config.yaml
vocab_size: 4096
norm: "layernorm"
norm_eps: 1e-06
bias: "all"
parallel_block: false
optimizer: "muon"
lr_mult_down: 3.0
warmup_steps: 24
schedule: "cos"
max_seq_len: 128
max_steps: 3026
dataset: "wikipedia_en"
Each number is 128 + 32 x the weight over its row's rms, rounded and kept within 0 to 255. Layers, rows and columns count from 0. The size above them is the row's rms in percent of the matrix's.

# layer 2 MLP up, 896x224, rms 0.126, rows 669-728, columns 168-223
size [109 108  99 122 105 108 113 100  99  93 105  88 100  96 106 108 102  83 108  97 107  94 107 115  98  98  98  96 101  99  95 110 105 100  91  97  96 104  93  99 104 101 102 103  90  96  85  96 112  89  97  97  95  97 104 108  94  96  71 100]
[[178 112  99 155 182 108 118 128 106 135  81 131 121 133 110 132 133 133 156 106 152 154 128 111 114 134 101  81 113 126 171 143 178 118 166 170  77 168 173 143 152 152 141 170 167  80 125 132 170 157 136 182 179  78 154 169]
 [117 138 141 128 110  85 181 120 155 133 166  82 146 180 106 184  50 129 121  97 141 168 167 120 126 156 125 147 114 168 116 169  75 133 168 137 135  50 107  84 140 138 127 147  95 108 174  74 114 128 136  93 190 133 165 213]
 [103 132  74 112 144 138 129 116 164 228 147 230 104 130  93 139 133 131 152 158 104 142  55  81 103 105 133 120  62 137  40 180 108  79  96  82 193 108 136 101 143 134 145 169 134 179 143 152 122 182  96 179 107 158 135 158]
 [149 127 114 126 163 145 109 157 199 109 138 140 150 135 117 129  67 109 177 142 130  82 125  92 112 121  72 179 118 203 126 165 114 119  74 128 134 140 134 177  85 164 161 145  85 167 143 125  87 128 129 117  85 153 148 168]
 [178  89 149 110 152 141 104 152 155 109 165 105 159  80 109 111 146 130 123 128 102 127 130 108  46  72 132  68 150  96  93 140  99 156 110 119 113 116 150  96 174  84 147 144 145 164 120  82  99 163 128 144 108 135 129 172]
 [144 167 107 112 146 122 107 135 130 118 152 192  93  95 138 140  83 117 120  50 108 186  83 132 149 121 126 118 154  83 152 151 149 139 139 101 125 124 137  90 136 127 132 158 103 131 124 119 162 147 121 164 118 124 115 153]
 [138 109  69 134  74 150 157 136 140 117 171 141  76 140  47 177 116 115 139 169 101 164 123 124 151 108 116 127  91 123  64 131 101  87  84  60 110 107 134  98 145 138 133 142  92  76  84 153 112 125 101 122 109 120 175 123]
 [177 110 166 152 155 106 153  51 141 128 160 107 135 116 121 143 144 140  89 119 109 176  91 155  99 148 130 150 108 122  98 155 136 188 163 142 107 131 169 150 162 222 152 113 102 104 145 181 138 122 143 145  81 177 172 126]
 [140 120 125 130 135 142  45 159 104 103 106 114 130 147 114 131 148  85  97 137 115 110 158  77 154 119 180  78  84  83 101 131  68 170 151 126 148  67 216 203 108 132  97 182  81 110 174 153 197 154 133 151 103 169  86 108]
 [102 152  84 141  83 107 105 114  95 170 148 109  87 124 105 116 114 178 123  96 104 123 120 175 123 172  73 149 136 122 110 122  85  69 161 106 112 201 160 118 146 114 177 130 160 100 130  88 128 103 165 183 128 119  76 106]
 [150 135 130 117 122 117 131 193 137  95  73 138  82 139  87 132 114 107 171 132 102 147 186 127 156 126 123 100 178 145  85  62 114 135 137 104 152 165 127  98 138 112 174 168 122 125 138 145 100 191 151  84 139 141 130 133]
 [121  85 100 124  95 120 102 177 160 104 190 147 109 115  86 206  84 180 142 145 120 151  75 148 127 131 109 102  98  85  74 108 125 124 172  95 102 163 124 111 141 104 111 125  93  77  75 169 141 171 152 148 122 182 146  93]
 [155 137 102  66 100  91 122 173 165 108 131 125  96 142 113 129  67 136 124  90 136 137 128 145 124 117  79 165  97  58 110  80 124 166 178  95 121 119 132 126  82 114 149 185 115 133 162 113 148 159 146 166 160 148  89 105]
 [168 137 121 120 118 157 131 112  61 111 118 146  93 134 114 156 135 126 175 113 192 156 112 123 117 154 102 125 174 161 227 168 177 113  74 133 110 176 132 104 148  95 140 143 124 113 129 163 181 151  81 124 118 140 124 127]
 [ 69  91 126 136  86 164 155  95 149 140 135 142  92 162 120 101 200 106 108 138 124 145 153 126 110  74 113 118  72 132 118 129 145 111 133 108 114  92 111 133 155 141  97 161 108  72 172  90 100 218 121 134 130 142 102 105]
 [127 141 120 189 144 111 160 133 133 124 105  99 113  71  91 104 114 137 149 196 184 117 182 124 133 143 115  99 140 144 157 138 105 192  93 137 164 139 154 124 220 144 127 165 157 144 129  93 145  73 112  84 165 104 106 171]
 [ 90  92 120 131 158 152 134 126 136 130 183 135 118 131 144  90 157  91 104 160 116 113 147 106 160 200 173 138 110  93  91 185 153 176 137 137 117 151  99 138 103 119 148 134  65 144 154  92  68 157  85 133 168 164 113 113]
 [ 99 131 154  62 135 148 108 115 119 142 139 129 139 140 122 102  94 213 110 106 116 106 160 165 128 109 192 143 185 101 145 157  82 150 182 155 133 114 125 162 149  77  99 120 130 159 186 107 141 139 130 197 125 112 142 139]
 [109 145  62 119 157 151 162 172  60 186 131 125 116 106 101 158 169 154 115 118 143 107  72 142 179 151 130 142 137 113 114 137 102 120 147 129 167  76 152 165 152 158  89 171 122 124 154 133 167  89 123 123 113 138  88 148]
 [118 132 118 118  74 150 156 117 116  80  98 126 126 147  81 157 125  93 107 155 188 139  45 116  59 153 144 145 198 110 149 128 129  98 113 120 148 183 155 111 130 108 140  88 181 192  99  81 143  82  87 103 172  94 117 122]
 [142 149 119 164 118 127 114  74 133 151 173  87 142 132 146 113 167 132 140 157 162 104 152 177 149 136 151 198 109 151 177 133 163 118 166 116 138 148 138 141 134  98 128 161 173 160  68  66 151 121 194 100 130  81 116 140]
 [191 109 101 118  88 181 131 137 150 115 115 195  99 101  99 147 136 136 155 173 130  91 155  96 163  99 129 162  80 118 136 130 152  44 133 129 138 128 130  93 170 164 139 140 103 161 106 185 109 116 145 160 146 132  86 155]
 [131 173 137 178  99 118 120  52  67 109 120 167 124 103 154 178 166 152 151 147 146 105 134 149  86 154  84 144  76 122 115 164 128 117 119 121  95 139 155 159 164  81 165 129 164 114 167 162  96  95 112  90  97 148 100  64]
 [145 101 186 136  93  90 143 141 100 186 149 148 123  80  94 103  90 138 151 146  89 118  95 132 131 156  56 144 175 194 139  88 107 115  93 128 122 121 121 128 144  67 164 122  97  98 181  77  86 106 178 110 141  95 164 136]
 [ 68 125  86  93 171 207 129 111 134 135 158  92  78 114 101 131 201  59 109 140  98 128 144 128 154 145  97 105 148 144 158  75 135 145 141 130 106 118 108 148 154  84 119 127 108 153 144 118  75 141 128 145 157 181  80 158]
 [148  93 140 115  75 147  91 103 126 137 108 146 122 139 131 109 117  73 177 129 133  62 110 144 154 114 166 143 124  69  80 183  59 199 117 175 151  96 173 108  68 105 188 116 177 146 166 143 128 128 123 164 113 157 189 152]
 [156 117 107 130 138 203 128 146  98 150 125 153 105 195 105 145  95  85  39 132 133 102 104 146 200 120 117 146 149 126 119 165 113  63 147 144 162 136  87  76 149  97 164 139  92 122 111  59 163 158 122 112 147 149 120 147]
 [145  95 163 109 147 140 173 110  68 109 116 101 122 165 129 142 105 100 138  99 117  90 233 129 105 113  63 142  82 109 172 165 130 108 125 155  75 108 104 168 201 137  60 103 117  71 171 153  96 120 119 131 140  86 153 149]
 [ 87 174 134 112 177  57 137 136 140 188  76 108 123 151  65 141 106 161 145  98 137 153 105 115  83 126 168 162  79 124 162 138 144 100  95 173 176 131 140 137 116 112 133 127 142 127  97 103 142 154 106 151 150 171 140 181]
 [ 98 109 151  92 125 165 129 144 124 121 231 123 132 203 123  87 213 106 118 154 111 145 123  87 128 116 103 151 115 159 144 114 108 113 122 130 124  90 118 157 140  73 113 101  86 140  80 113 165 154 139 125 161 127 140 100]
 [150 106 106 134 152 124  93 117 155 204 116 129 120 123 133  49 112 108  77 120 186 110 138 177 124 173 151 162  97 105 113  88 138 103 128 140 166 115 157 103 139 153 169 135 174 135  88 110 128 106  80 121 139 122  90 166]
 [105  62 111 171  54 138 147 108 169  52  98  81 221 120 125 131 117 159  79 117 109 103 128  97 190 142 202 127 149 118 158  90 156 154 129 137 107 162 137 160 147  74  88 131 147  88  74  59 121  97 189 137  59 148 130  98]
 [ 94 134 155 107 175  95 183 106 113 163 116  76 112 162 201 169 108 122 135 173 155 157 154 124 148 174 153 129  40 115 163 120  95 100 113 118  95 164 137 170 148 100 148  92 114 149 154 169 152  59 129 107 166 115 169  91]
 [143 116 124 150 207 114 140 136 129 168 157 124 101 103 142 101  95 128 101 146 113 144  88  96 151 143 138 182 104 119 105 152 119 102 118 122 127 152 137 130 142 126 160 196 133 130 177  88 229 221 176  82 121 115  99 102]
 [129 129 155 102 145 131 149 126 103 155 149 128 150  95 140 163  96 134 110  86 157 134 196 128  96 146 124  97  72  78 103 181 108 147 148 178 145 136  94  95 103  61 174 125 142 109 156  68 123  96 139 132 145  72 133 167]
 [ 90 112 110 158 129 110 185  84 188 120  72 136  94 135 109 164 151 102 151  87 122 149  85  89 110 156 172 116 151 181 160 107 184 149 239  95 148 169 203  92  90  98 100 133 115 117 143 116 122 115 158 124 137  81 118 144]
 [130 107 120 169  97 132  49 111  88 108 191  78  44 132 112 125 166 106 118 135  81 119 155 117 151  93 158 118 118 131 151 112 117 132 166 164 118 136 159 118 163 105 181 153 183 207 167  50 189 150 160 149 153  91  66 153]
 [ 81 122 128 117 109 144 131 179 131 113 149 109 137  63  78 128 172 163 115  88 130  90 135 160 101 108  94 136  75 127 132 147 126  66 125  98 180 157  77  63 184  99 165 148 135 131 119  79 139 123 178  59 171 162 200 112]
 [117 138 164 158 118 153 190 172 114 132 126 159 103 128 146 130  75 133 108 117 134 105 113 102 134 128  74 138 160 134 123 143 139 125 133 147  95  95 103 148  80  93 125 180  89 164 182  96 146 125 171 107 104 124 108  99]
 [141 176 155 134 127  82  92  63 101 147 137 140 107 202 101 146 115 114 122 103  84 135 197 143 155 109 146 128 118  93 102 136 178 117 103  91 126 171 116 103 116  84 103 154 182 116 136 130  70 153 164 129  75 137 140 140]
 [ 81 196 160  88 151 162 108 142 140 140 135 123 184 161 142 102 180 158 126 139 108 142 153 126 126 117 164 152 151 151 174 110 143 123 139 156 147 152 156 196 209 163 106 156 110 108 124 158 134 127 117 111 104 109 138 136]
 [143  89 198 143 140 154 132 125 119 140  91 120 144 115  84 163 140  95 158 140 159 128 130 114 161 130 164 170 144 156 130 136 147 107 174 120 138 132 151 144  99 124 164 112  71 114 114 170  99 141 142 110  82  55 143 149]
 [152 103  66 159 137 120 157  93 104 156  99 148 121 155 204 130 127 176 144 202  95  81 152  79 112 102 175 118 132  77 110 133 159 123 113 107 157  74 171 108 112 141  99 101  81  85 144 141 116 162  44 170 171 150  97  55]
 [144 143 129 153 163 141 166 129  72 143 182 170 162  82 119 143 145 143 102 168 126 120 110  99 119 139 100 212 129 145 133 139 103 134 142  79 116  87 164 179 124 121 175  97 204 155 147  85 149 114 104 159 163 109 127 132]
 [121 169 132  87 146 121  45  61 160  90 106 192 160 165  85 161 123 122  97 171 175 106 107 143 187 166 131 152 139 127 116 167 130  95 145 147 119 193 130 142 168 104 172 148 144 149  87 119 120 136 181  83  69 107  87 116]
 [172 118 101 142  58 174  83 126  67 105 151 133 162 144 147 125  51 137  85  61 137  89 127 110 124 131 122 158 129 156 133 110 133 115 209 129 106  98 144  98 150 126  69 118 149 140 102  86 114 150 187 144 111 101 225 144]
 [ 85 124  80 149 162 138 121 105 139 100 138 183  39 183 123 137 108  65 127  76 120 130 132  69  79 111  21 147 143 108 121 145 138 122 149 122 160  58 214 145 114  67 125 123 136 177 137  94 124 166 164 115 160 155 176 118]
 [ 79 117 159 107  34 135 151  70 163 139  76 156 114  88 126 139 156 133  82 122 107 142 127 159 161 173 160 165 128  40 158 167  79 121 127 157 121 134  94 147 126 176 165 220 165 128 139 108 126  84 121 154  53 122 128 133]
 [124 135  99 151 120   4 101 114 164 182 123  83 145 163 125 193 116 186  87 101 133 130  84  89 154 125 174 139 140 147 140 126 193 195 105  90  98 130 158 157 124 134 158 109 116 139 136 161 121 153 146 177 116 125 128 125]
 [ 94  99 144 162 139  82 112  81  91 124 119  99 132 137  56 109 120 111 114 135 111  51 113 107  80 226 130 148 187 156 177 114 132 128 112 134 139 142 169 178 175 133  93 176  97  92 113 145 173 121 162 133 151 113  47 156]
 [145 177 151 120 119 146 116 105 164 146 207 121 150 100 123 118 111 138 103 120 180  56 117 111 201 147 102 145  85  61 144 132 102 107 117 102 124 176 104 120 120 129 134 129 153 124 124  93 105 150 186 129  88 144 107 105]
 [162 123 130 127 135 144 103 135 156 156 132 156 136 140 122 120 117  61  54 136 175 157 104 145  92 151 118 154 112 109 160 103  90 189 130  92 112 179 107  69 152  72 140 109 119 133  73 120 118 103 129 129 169 151 113 111]
 [150 104 141 103 136  67 109 122 105 152 118 122 141 149 171 121 129 110  72 124 150  79 117  75  99 190 194 173 132 107 143 127 117 119 167 137 108 160  98 141 104 138  64 155  89 172 156 153 161 152 136 165 113 150 109 111]
 [ 91 175 148 105 134 114 107 179  93 144 124 121 170 126 142  77 104 130  39 124 140 196 113 169 138 131 107 142 132 147 136 119 120 168 185 170 112 156 140 130 144 128 109 105 147 149  26 162 114  63 109  93 119 125 156  90]
 [ 61 137 156 150 103  77 113 138 125 136 126 142 136  99 118 164  94  92 101 128 137 141 173 126 117 168 129  90  93 179 115 125 181 119 117 118  83 138 133 177 110 141 108 153  98 113 156 147 140  78 147  34  72 116 155 102]
 [155 139  75  35 140  98 165 159  98 140 151 115 133 185 130 175  76 141  79  88 128 122 160  86 106 146 145 144  78 165 144  92 131 132  76 121 126  58  85 138 191  93 170  76 145 128 128  96 103 145 124 164 122 196 181 120]
 [147 104  79  95 116 148 113 116 151 142 176  75 140 117 126 112 119 146 116  99 136  87 119  98 142 157  87 172 135 110 183 127  76 129 138 105 105 175 118 165  93 166 130 155 188 135 255  79 152 177 126  79  81 154 102 153]
 [139 134 110 117 123 152 191 225 137  99 155  90 123 139  70 123 140 191 204 140 151 126 136 150 149 138 161 108 102 179 176 158 115 151 135  74 139 117 128  96 131 128  84 133  87 127 107 157 110 120 131  95 165 137  69 155]
 [168 118 143 163 112 134 136 162 113 157 119  99 139 135 105 127 101 158 114 140 136  84 168  78 175 122 135 126 125 152 129  56 158 156  66 143 214 111 107 122 180 132 150 131 156 118 143 140 149 109 114 135 114 160  90 148]
 [174 129 137 108 120 233 181  89 118  91 132 152  75 199 128  73 129 165 169 106 152  97 126 135 179 108 100 151  71 181 187 187  85  94 152 105 102  78 159 158 102  87 151 103 111 123  90 150 108 174 166  72 105 160 141  78]]
# layer 2 MLP down (transposed), 896x224, rms 0.358, rows 669-728, columns 168-223
size [109 111  97 126  99 103  98  97 107  89 100  95 104  93 109 104 106  85 115  91  98  96 106 120  99  95 104  97  96  96  97 104  97 107  85  87  99 115  92  99 101  97 109 102  95  88  83  92 103  91  95 102  94 101 107 106  91  93  75  92]
[[ 72 124 101  64  99 147  85 105 132 118 196 172 151 132 185 130 138 131  51 153 163 119 176 167 105 162 186 114 139 182 157 118 127 105 121 142  79 131  90 160  88 130 149 120  71 161 141 175  96 104 109 207 156 150  88  94]
 [ 79  88 161 156 170 176 135 182 166 133 161 121 183 107  71 139 149 100 120 165 125 142 155 169 186 147 150 149  79  79 126 105  80 184 162 111 112  55 130 109  72  93 149 114  73 171 147  56  95 126  78 164 118 111 217 214]
 [ 87 138  88 106 134 121 136 117 153  74  92 108 157 140  65  68 104 128 106  93 126 137 130 181 118 147  69 131 112 181 125  82 103 147 126 210 114 128 188 131 117  89 109 111 165 108  71  96 206  88 143 168 122 128 139 113]
 [ 94 119 143 115  97  57 135  45  94 123 193 131  92 107 192 100 183 160 135  87 130 181 163 126  96 114  99 124 104 116 110 141 194 148 112 149 147 126 127 119 156  55 105 170 112 120 146 170 137 156 104 129 118 139 152 174]
 [ 96 168 137 144 131  97  96 134 145 138 107 160  81 106 130 146 110 131 170  97  98 152 115 143 147 209  74 132 102 157 157 137 167  81 148 159 104 116 122 137 139 160 139 206 141 141 117 155 192  91  43 114 122 149 118  85]
 [114 124 176 116 105 150 164 137 132 166 107  74 106 184  89 143 143  66 132 171  71 129 144 146  98 131 123 115 162 100 123  68 163 141 118 116 174 141 133  97 117  71 141 182 150  90 165 148 173 203 117 119 149 119 137 124]
 [145 110  89 125  82 127 158 124 126  92  70 178 149 116 141 114 165  58 172 148 122 113 145 133 138 121 116 133 134 143 122  94 163 109 101 128 164 118  73 167 141 161 105  86 104 119 148 166 181  89 126 169 155 148 176 132]
 [197 146 162 157  97  99 165 139 162 120 138 121  14 102  81 122 126  90 118 123 115  84  64 104 149 147 157 119  95 136 190 124 113 116 142 112 111  87  98 163 158 110 156  77 113 110 156 141 138 160 120 204 135 130 117  99]
 [127 111  93  72 136  57 113 156 112 153 143 104 113 158 198 113 157 181 160 164 153 133 128 108 147 141 204 109 125 136 145 135 155 107 140 154  92 117  98  98 159 122 160 174 137 185 170  81 155 135 156  97 137 105 145  96]
 [154 231 194 133 137 101 127 112 164 101  69 127  79  96 147 110 142 177 168 161 152 148 146 125 129 112 171  85 134 127 131  97  91 153 169 103  85 128  79 127 119  73  59 157 126 118 147 150 138 137 137 132 174 163 150 121]
 [102 130 148  84 197 173 127 167  91 139  38 124  94 123 159 164 118 111 155  96 123 135 141  92 122  51  88 203 200 111  86 154  89 130 166 120 153 169 112 168  88 208 141 120  96 137 151 119 149 110  92 117 128 139 200 120]
 [ 82 154 154 105  74 145 128 112 155 122 144 108 195 168 137  41 168  90 150 110 107 160 125  70 131 157 101  73 143 150 184  84 132 151 141 142 151 178  80 119 151 148 127  88 159 162 130 117 112 105 127  74 163 138 140 110]
 [114 153 113 182 149  99 116 104  99  88 102 177 101 150 157 109 128 171 138 123 146 144 168 131 138 141 159 127 146 142 147 106 204 141 109 145 192 157 136  97 146  91 118 124 136 128 102 141 118 141 137 112  86 144 154  52]
 [103  97 165 148  99 135 133 168 170 125 143  99 143 150 173 112 102 154  96 150 103 193 152 132 149 114  82 100  81 182 157 182 127 166 112  90 119 133 150 195  97  88  74  86  98 185 111 109 117  94 170  51 143 138  91  90]
 [198 118 160 189  72 134 151 132  66 120 153  83 103 100 199 100 134 130 111 160 130 129 137 113 147 113 116  84 154 161  99 104  32 107 156 158 146 145 144 135  97 153 117 182 135 124 140 117 147 120 151 185 123 154  90 139]
 [128 115 177 136  85 103 170 133  98 105  81 171 179  94 118 146 114  93 100  90 133 146 115  87 151 175 132 105 154  62  68 173 143 116  80  87 103  70 134 129 163 122 102 145 115 132 133 163 103 118 151  55 126 176  56 127]
 [ 52  81 112 186 174 117  94 150  89 138 103 150 125 158 155 139 222  91 163  97 165  82 129 141 147 151 117 164 158 117 111 124 155 116 108 141 141 137 117 115 113 151  85 112  50 119 157  97 157 213 146 146 137 128 179 116]
 [194 150 113 159 117 152  82 113  64  62  95 113 121 160 132 148 125 144 126 143 102 161 160 148  92 109 101  91 157 127 130 149 161 107 109  86  56 120 120  80 105 181  90  75 166 138 118  67 111 119 104  48 141 136  52 116]
 [162 106 141 141 174 158 176 149 154 185 128  83 143  73 116 168 156 154  57 107 144 150 158 135 142 189 162 117  96  69  85 135 164 116 112 111 107  58  97 113 159 149 108 102 161 126 151 158 122 137 103  69 172 131 128 180]
 [ 96 168 195  77 189  85  79 135 140 103 121 101 118 149 133 129 139 104 110  95 120  92  94 127  59 132 130  91 109 121 135 118 163 150  38 127 164 197 141 187 145 129 111 132  46 152 109 102 115 125 150  60 142  96 107 143]
 [ 95 148 114 155 121 144 142 165 104 125 148 122  98  87  96  74 130 176 104 134 158 155 176 195 151 132 109 111 128  41 107 170 113 140 153 145 106  96 153 129 140 109 187  94 118 129 174 101 141 159 115 102 172 110 162 218]
 [ 98 135 112 154  95 122 116 123 126 103 130 114 161 185  98 168 108 128 110 159 118 101 149 186 158 140 108  73 164 126 117 122 143 175  88 123 164 156  58 139 130 118 151  81 125 142 120 135 103 124 133 106  58 111  68 148]
 [137 140 121 179 134 116  97 134 133  73 120 133 147 171 139 122 112 192 185 154 137 174 104 109 122 130 170 153 132 189  96 135 195 107 109 119 126 140 199 143 159  81 114 141 158 101  78 134 146  71 109  94 164 148 146 128]
 [140 166 152 112 114 177 129 137 111  65 133 121 144 118 103 135 105 142 130 181 149 133 154 168 120 128 125 111 178  81 103 159 139  90 168 164 108 121 150 159 107 183 119 141 106 208  94 139 166 106 111 130  96  76 108 133]
 [134  79 120 112  81 108 121 138 135 152 155 164 182 141  87 139 131 150 121 100 137 122 167 140 158 128 101  74  68 176 150 122 124 132 133 110 147  90 128 125 210 111 104 163 132 146 143 135 123 105 142 130 137 104  97  88]
 [ 76 132  75  97 126 183 175 168 146 148 117 114 118 130 180 106  90 164  69  99  78 138 114  85 106  86 118 153 188 147 134 109 102 151 125 130 130 138  63 113 168 144  97 118 159 112 139 129  51 161  98 136 167 131 144 119]
 [135 141 150  79  91 114  85 131 122  95 118 164 160 102 216 110 177 170 179 121 113 123 139  65 138 134 121  41 106 166 195 129 101 110  95 137 105 158 169 105 105 179 144 111 167 139  68 204 129 102 108 168 166  62 129  92]
 [ 84 175 104 156 128  99 121  93 102  92 115  30 145 156 137 195 145 109 114 152 110 164 108 100  79 111 145 155 139 179  62  96 133 133 132 102 114 102 170 111  89 209 122 137 103 153 112 165 120 132 108 138 135 119  91 167]
 [119  64 108 168 148 115  74  91 149 149 106  64 142  70 152 118 113 142 116 127 167 156 145 159 113 116 122 115 116 133 114  91 140 128 158 148 110 119 146 154 168  85 150 129 127 143 103 149  89  98 132  66 126 141 174 129]
 [ 78 102 150 142 119  91 167 177 118 123 141 104  67 160  83  93 173 147 143 132 112 136 130 110 124 197 135 172 124  83 161 132 137 140 157 147 133 113  89 133 115 121 110  94 158 164 127 162 113 194 130  48 130 170 101 128]
 [125 162  84  72 114 123  68  79 112 157 142 172 180 146  92  86 186 107 130 165 125 117 121 114 170 181 152 149 130 153 193 100 126 109 117 131 204 136  84 162 101 105 157 120 153 113 176 144 138  99 132  97 131 117 129 132]
 [143  27 160 101 182 124 165 119 191 109  37 156 144 149 165  79 136  88 113 106  64  90 130 132 111 162 131  40 142  88 137 144  97 148 102 191  90 152  76 137 169 141 148 120 142 115 143 122  79 125 131  88 152 111 107  79]
 [156 137  89 117 119 174  98 181 142 103  83 149 164 132  97 147 152 156  81 131  81 148 130 109 137 135 153  82 170 138 129 119 127 144 112 134 109 120 176  97 185 142 147 130 136 151 114 107 100  99 104 111 116 171 166 178]
 [145 167 165 102 146 131 167 154 164 126 142 108 124  75 138 168 106 107 155 148 110 149 102 100 128 168 119 112 125 133 156 144 100 103 156 143 145 133 141 158 103 106 168 188 142 165  79 152 165 138 170 131 205 138 148  93]
 [ 76 203  89 129 112 131 149 127 124 174 136  98 108 154 101 138 209  97 169 116 121 111 152 151  98 146 104 139 134 143 123  98 121 100 152  98 113 129  82 152  96 187 144 127 222 146 192 159 137 142 119 126 129 161 156 102]
 [175 133 130 115 144 146 102 172  82 116  73 128 126 205 129 152 104 107 164 164 116 125 170 156 119 105 119 142 123 112 110 185 131  90 111  95  59 121 138  87 142 161 107 124 134 115 125  97 136 140  68 128 157 127 130 148]
 [107 129 172  69 169 163 133 108 132 131  89 151 201 110 144 119 156 140 150 112  96  89 114 116 104  83 178 179 166  94  58 141 101 115 116 123 172 142 213 172 113 157 125 163 145 149 119 117  48 152 133  99 186 167 143 182]
 [170 101  98 122 152 162 135 165 137 148 130 121 146 126  88 151  68 119 108 113 120  98 113  90 193 140  96 131 161 117 140 162 143 147  89 122 140 101 127  58 118 113  88 157 111 156 124  95 159 171 101 105  88 112  97 118]
 [128 122  98 137 132 133 110  84  88 101 156 127 124 133 130 167 142  84  91 151 164 196 147 124 166 165 121 115 130  76 125 110 117 126 139 123  95 153 158  86 147 111 141  81 164 102 107 159 136 139 133 135 159 166 138 113]
 [121 139 121 110 110 145 140 161  75  95 122 184  82  25 117 173 115 123 122 151 109 146 161 144 174  73  71 127 115 117 126  82 134 129 177 110 176 160  74 160 121 155 105 129 129 139 178 171 119 177 110 122 111  42 123 128]
 [151 122 127 130 126 130 139 168 119 164 103 112 144 101 158  78 105 137 155 143 102 143  96 134 155 155 127 166  93 112 110 117  47 169 107 145 201 162 137  45 107  93 105 158 126  86  93 137 140 124 142 147 187 115  94 131]
 [162 126 140  80 126 113 140  56 128 189 159 133 137 114  89  79 105 112 126 134  76 175  95 107 120 171 136 120 140 134 147 152  91 128 160 139 157 112 114 149 120 158  92 110 139 174 127 116 130 148 144  99 181  75 138 144]
 [138 147 111  63  94 174 171 131 106 108 103 145  97 126 141 160 147  89 183 181  84 152 164  90 124  89 154  96 124 140 118 127 123 167 140 133 166 121 112 149 122 150 130 130 131  90 110 128 119 186 105 195 115 132  83 102]
 [ 68 101 111  97  98 121 115  85 106 129 121 148 147 106 175 108 122 171 104  84 149 164 115 121 109 105 151 151 170  50 143 107  85 150  88 164 158 151 142 150 157 141  86 175  81 108 144 134 175 143 144  65 135  95  87 167]
 [107 129  91 117  76 161 214 124  74 134 167 100  90 121 129 170 127 111 161 160  90 164 138 136  91 170  91 131 113 124  94  84 109 175 139  88 147 114  94  88 149 181 120 112 129 147 100 114 155  46  82 169 146 101 167  90]
 [130 137  84 154  97 134 102 178 176 122 129 138  96  98  68 158 100 101 150 117 146 119 166 135 146 126 110 144 159 118 116 180 102 168  82 145 181 110 165 127 195 144 161  98 185 105 139 148 135 161  92 116 135 121 122 126]
 [183 137  93  95 218 145 106 149  92 111  95  83 120 146 120 147 168 133 127 143 161  96 123  96 168 182 127 121 187 180 110 155  83 122 113 149  93  91  76 150  80 144 131 178 123 127 131 154 143 190  77 139  75 154 137  92]
 [135 130 105 111 138 140 179 138 135 147 167 128 117 124 133 188  42 160 177 122 117  72 139 109 131  89 158 103 125 154  47 142 124 135 153 137 148 139 136 141 131  96 174 137  75 130 119 115 112 137 102 133 179 114 143  89]
 [179 125 160  91 135 185 113 101  85  18  98 129 126 112 155  85 178 121 139  90 103 169 125 108  74  90  72 117  84 138 147 209 113 117 129 108  88  76 123 186 102 176 126 117 134 125 109 112 119 139 107 143 128 107 164 194]
 [135 120 167 103 150 136 140  58 108 146  97 184 128 100 127  95 150 163 138 109 115  59  62 105  70 122 136 142  89 122 109 115  96 105 134  86 127 127 127 116  77 148 106 184 151 101 124  83 124 150 142 106  67 152 121 134]
 [138 147 100 124  88  94  68 151 119  89  27 151 102  98 117 136 122 119  83 136 114  87 129 155 122 167 124 127 153  97 201  99 155 124 105  59 163 149 128  80  49 127 119 137 138  85 141 128 130 169  90  89  31 130 189  81]
 [ 72 165 113 113  96 105 105 122  85  96 153 188 159 143 162 124 143 154 121  98 109 123 110 102 127 109 155 161 143 131 158 142 141 181  97 121  84 157 125 158 155  94 197 139  93 150 130 161  93  81 146  77  77 128 186 122]
 [197  96 144 148  98  95 111 162 150 127 188 130 182   0  76 129 152  96 121 167  85 132 137 176 201 173 140 161 124 107 140 108  88 145 117 112  88  82 190 126 100  94 121 141  98 118  81 120 148 119 155 103  94 130  96  80]
 [142 124 104 150  82 182 137 124 117 166 124 125 122 109 162 153 127 133 231  79 178 143 123 154 163 141 156 165 109 162  84 111  93 134 135 128 126 113  87 133 103 150 103  87 115 149 110  74 131 149 125 197  97  47 153 155]
 [131 155 157 130 136 136 128 133 102  35 138  58 161 109  91 104 179  86 147 124 121 150 120 138 106 121 175 111 141 114 134  99 135 140 113 119  90 129  98 146 121 103 107  80 110  82 167 159 125 121  85 131 118 128  95  95]
 [164 168 157 159 116 124 191 123 176  90 111 117 138 158 106 139 188 110 107 188 138 172 151 107 108 161 110 111 108 177 183 111 127 159 119 126  58  74 128 147  86 175 155 124 152 137 106 173 108 123  89 153 127 152 115 153]
 [113  94 168 127 144 135 128  72 157  82 107 122 179 136  76 152  99 124 122  64 120 139 102  96 133 128 144 120  97 170  87 118 124 158  84  96 113  99 101 202 110 123 114 200  85 156 126 158 149 120 141 159 199 151 181  96]
 [ 81 151  92 174 114 101 115 113  70 177 148 165 150 138 105 194  89 161 132 126 155 101  66 120  68 148 147 142 124 110 174  98 105  97  93  98  86 166 135 181 130 151 121 195  89 195 155 157 197 140 162 148 130 219 119 132]
 [187 138  92 111 117 202 111  93 159 170 131  86  93 115  59 135 130 177 111 149 139 175  69 122 133  91 195 137  92 111  77 106 164 154 154  92  98 123 148 125 147  48 113 109 104  83 130 147 174 156 119 124 115  59 128 148]
 [142  84  86 129 176 148 146  88 145 116  73 125 101 142 135 146 128 133 153 157 172 189 145 155 131 121 137 160 162 147 106 110 128 158  66  94 114 158  58  93 116 159  66 163 118 140  88  80 173 120 138 169 109 134 112 115]]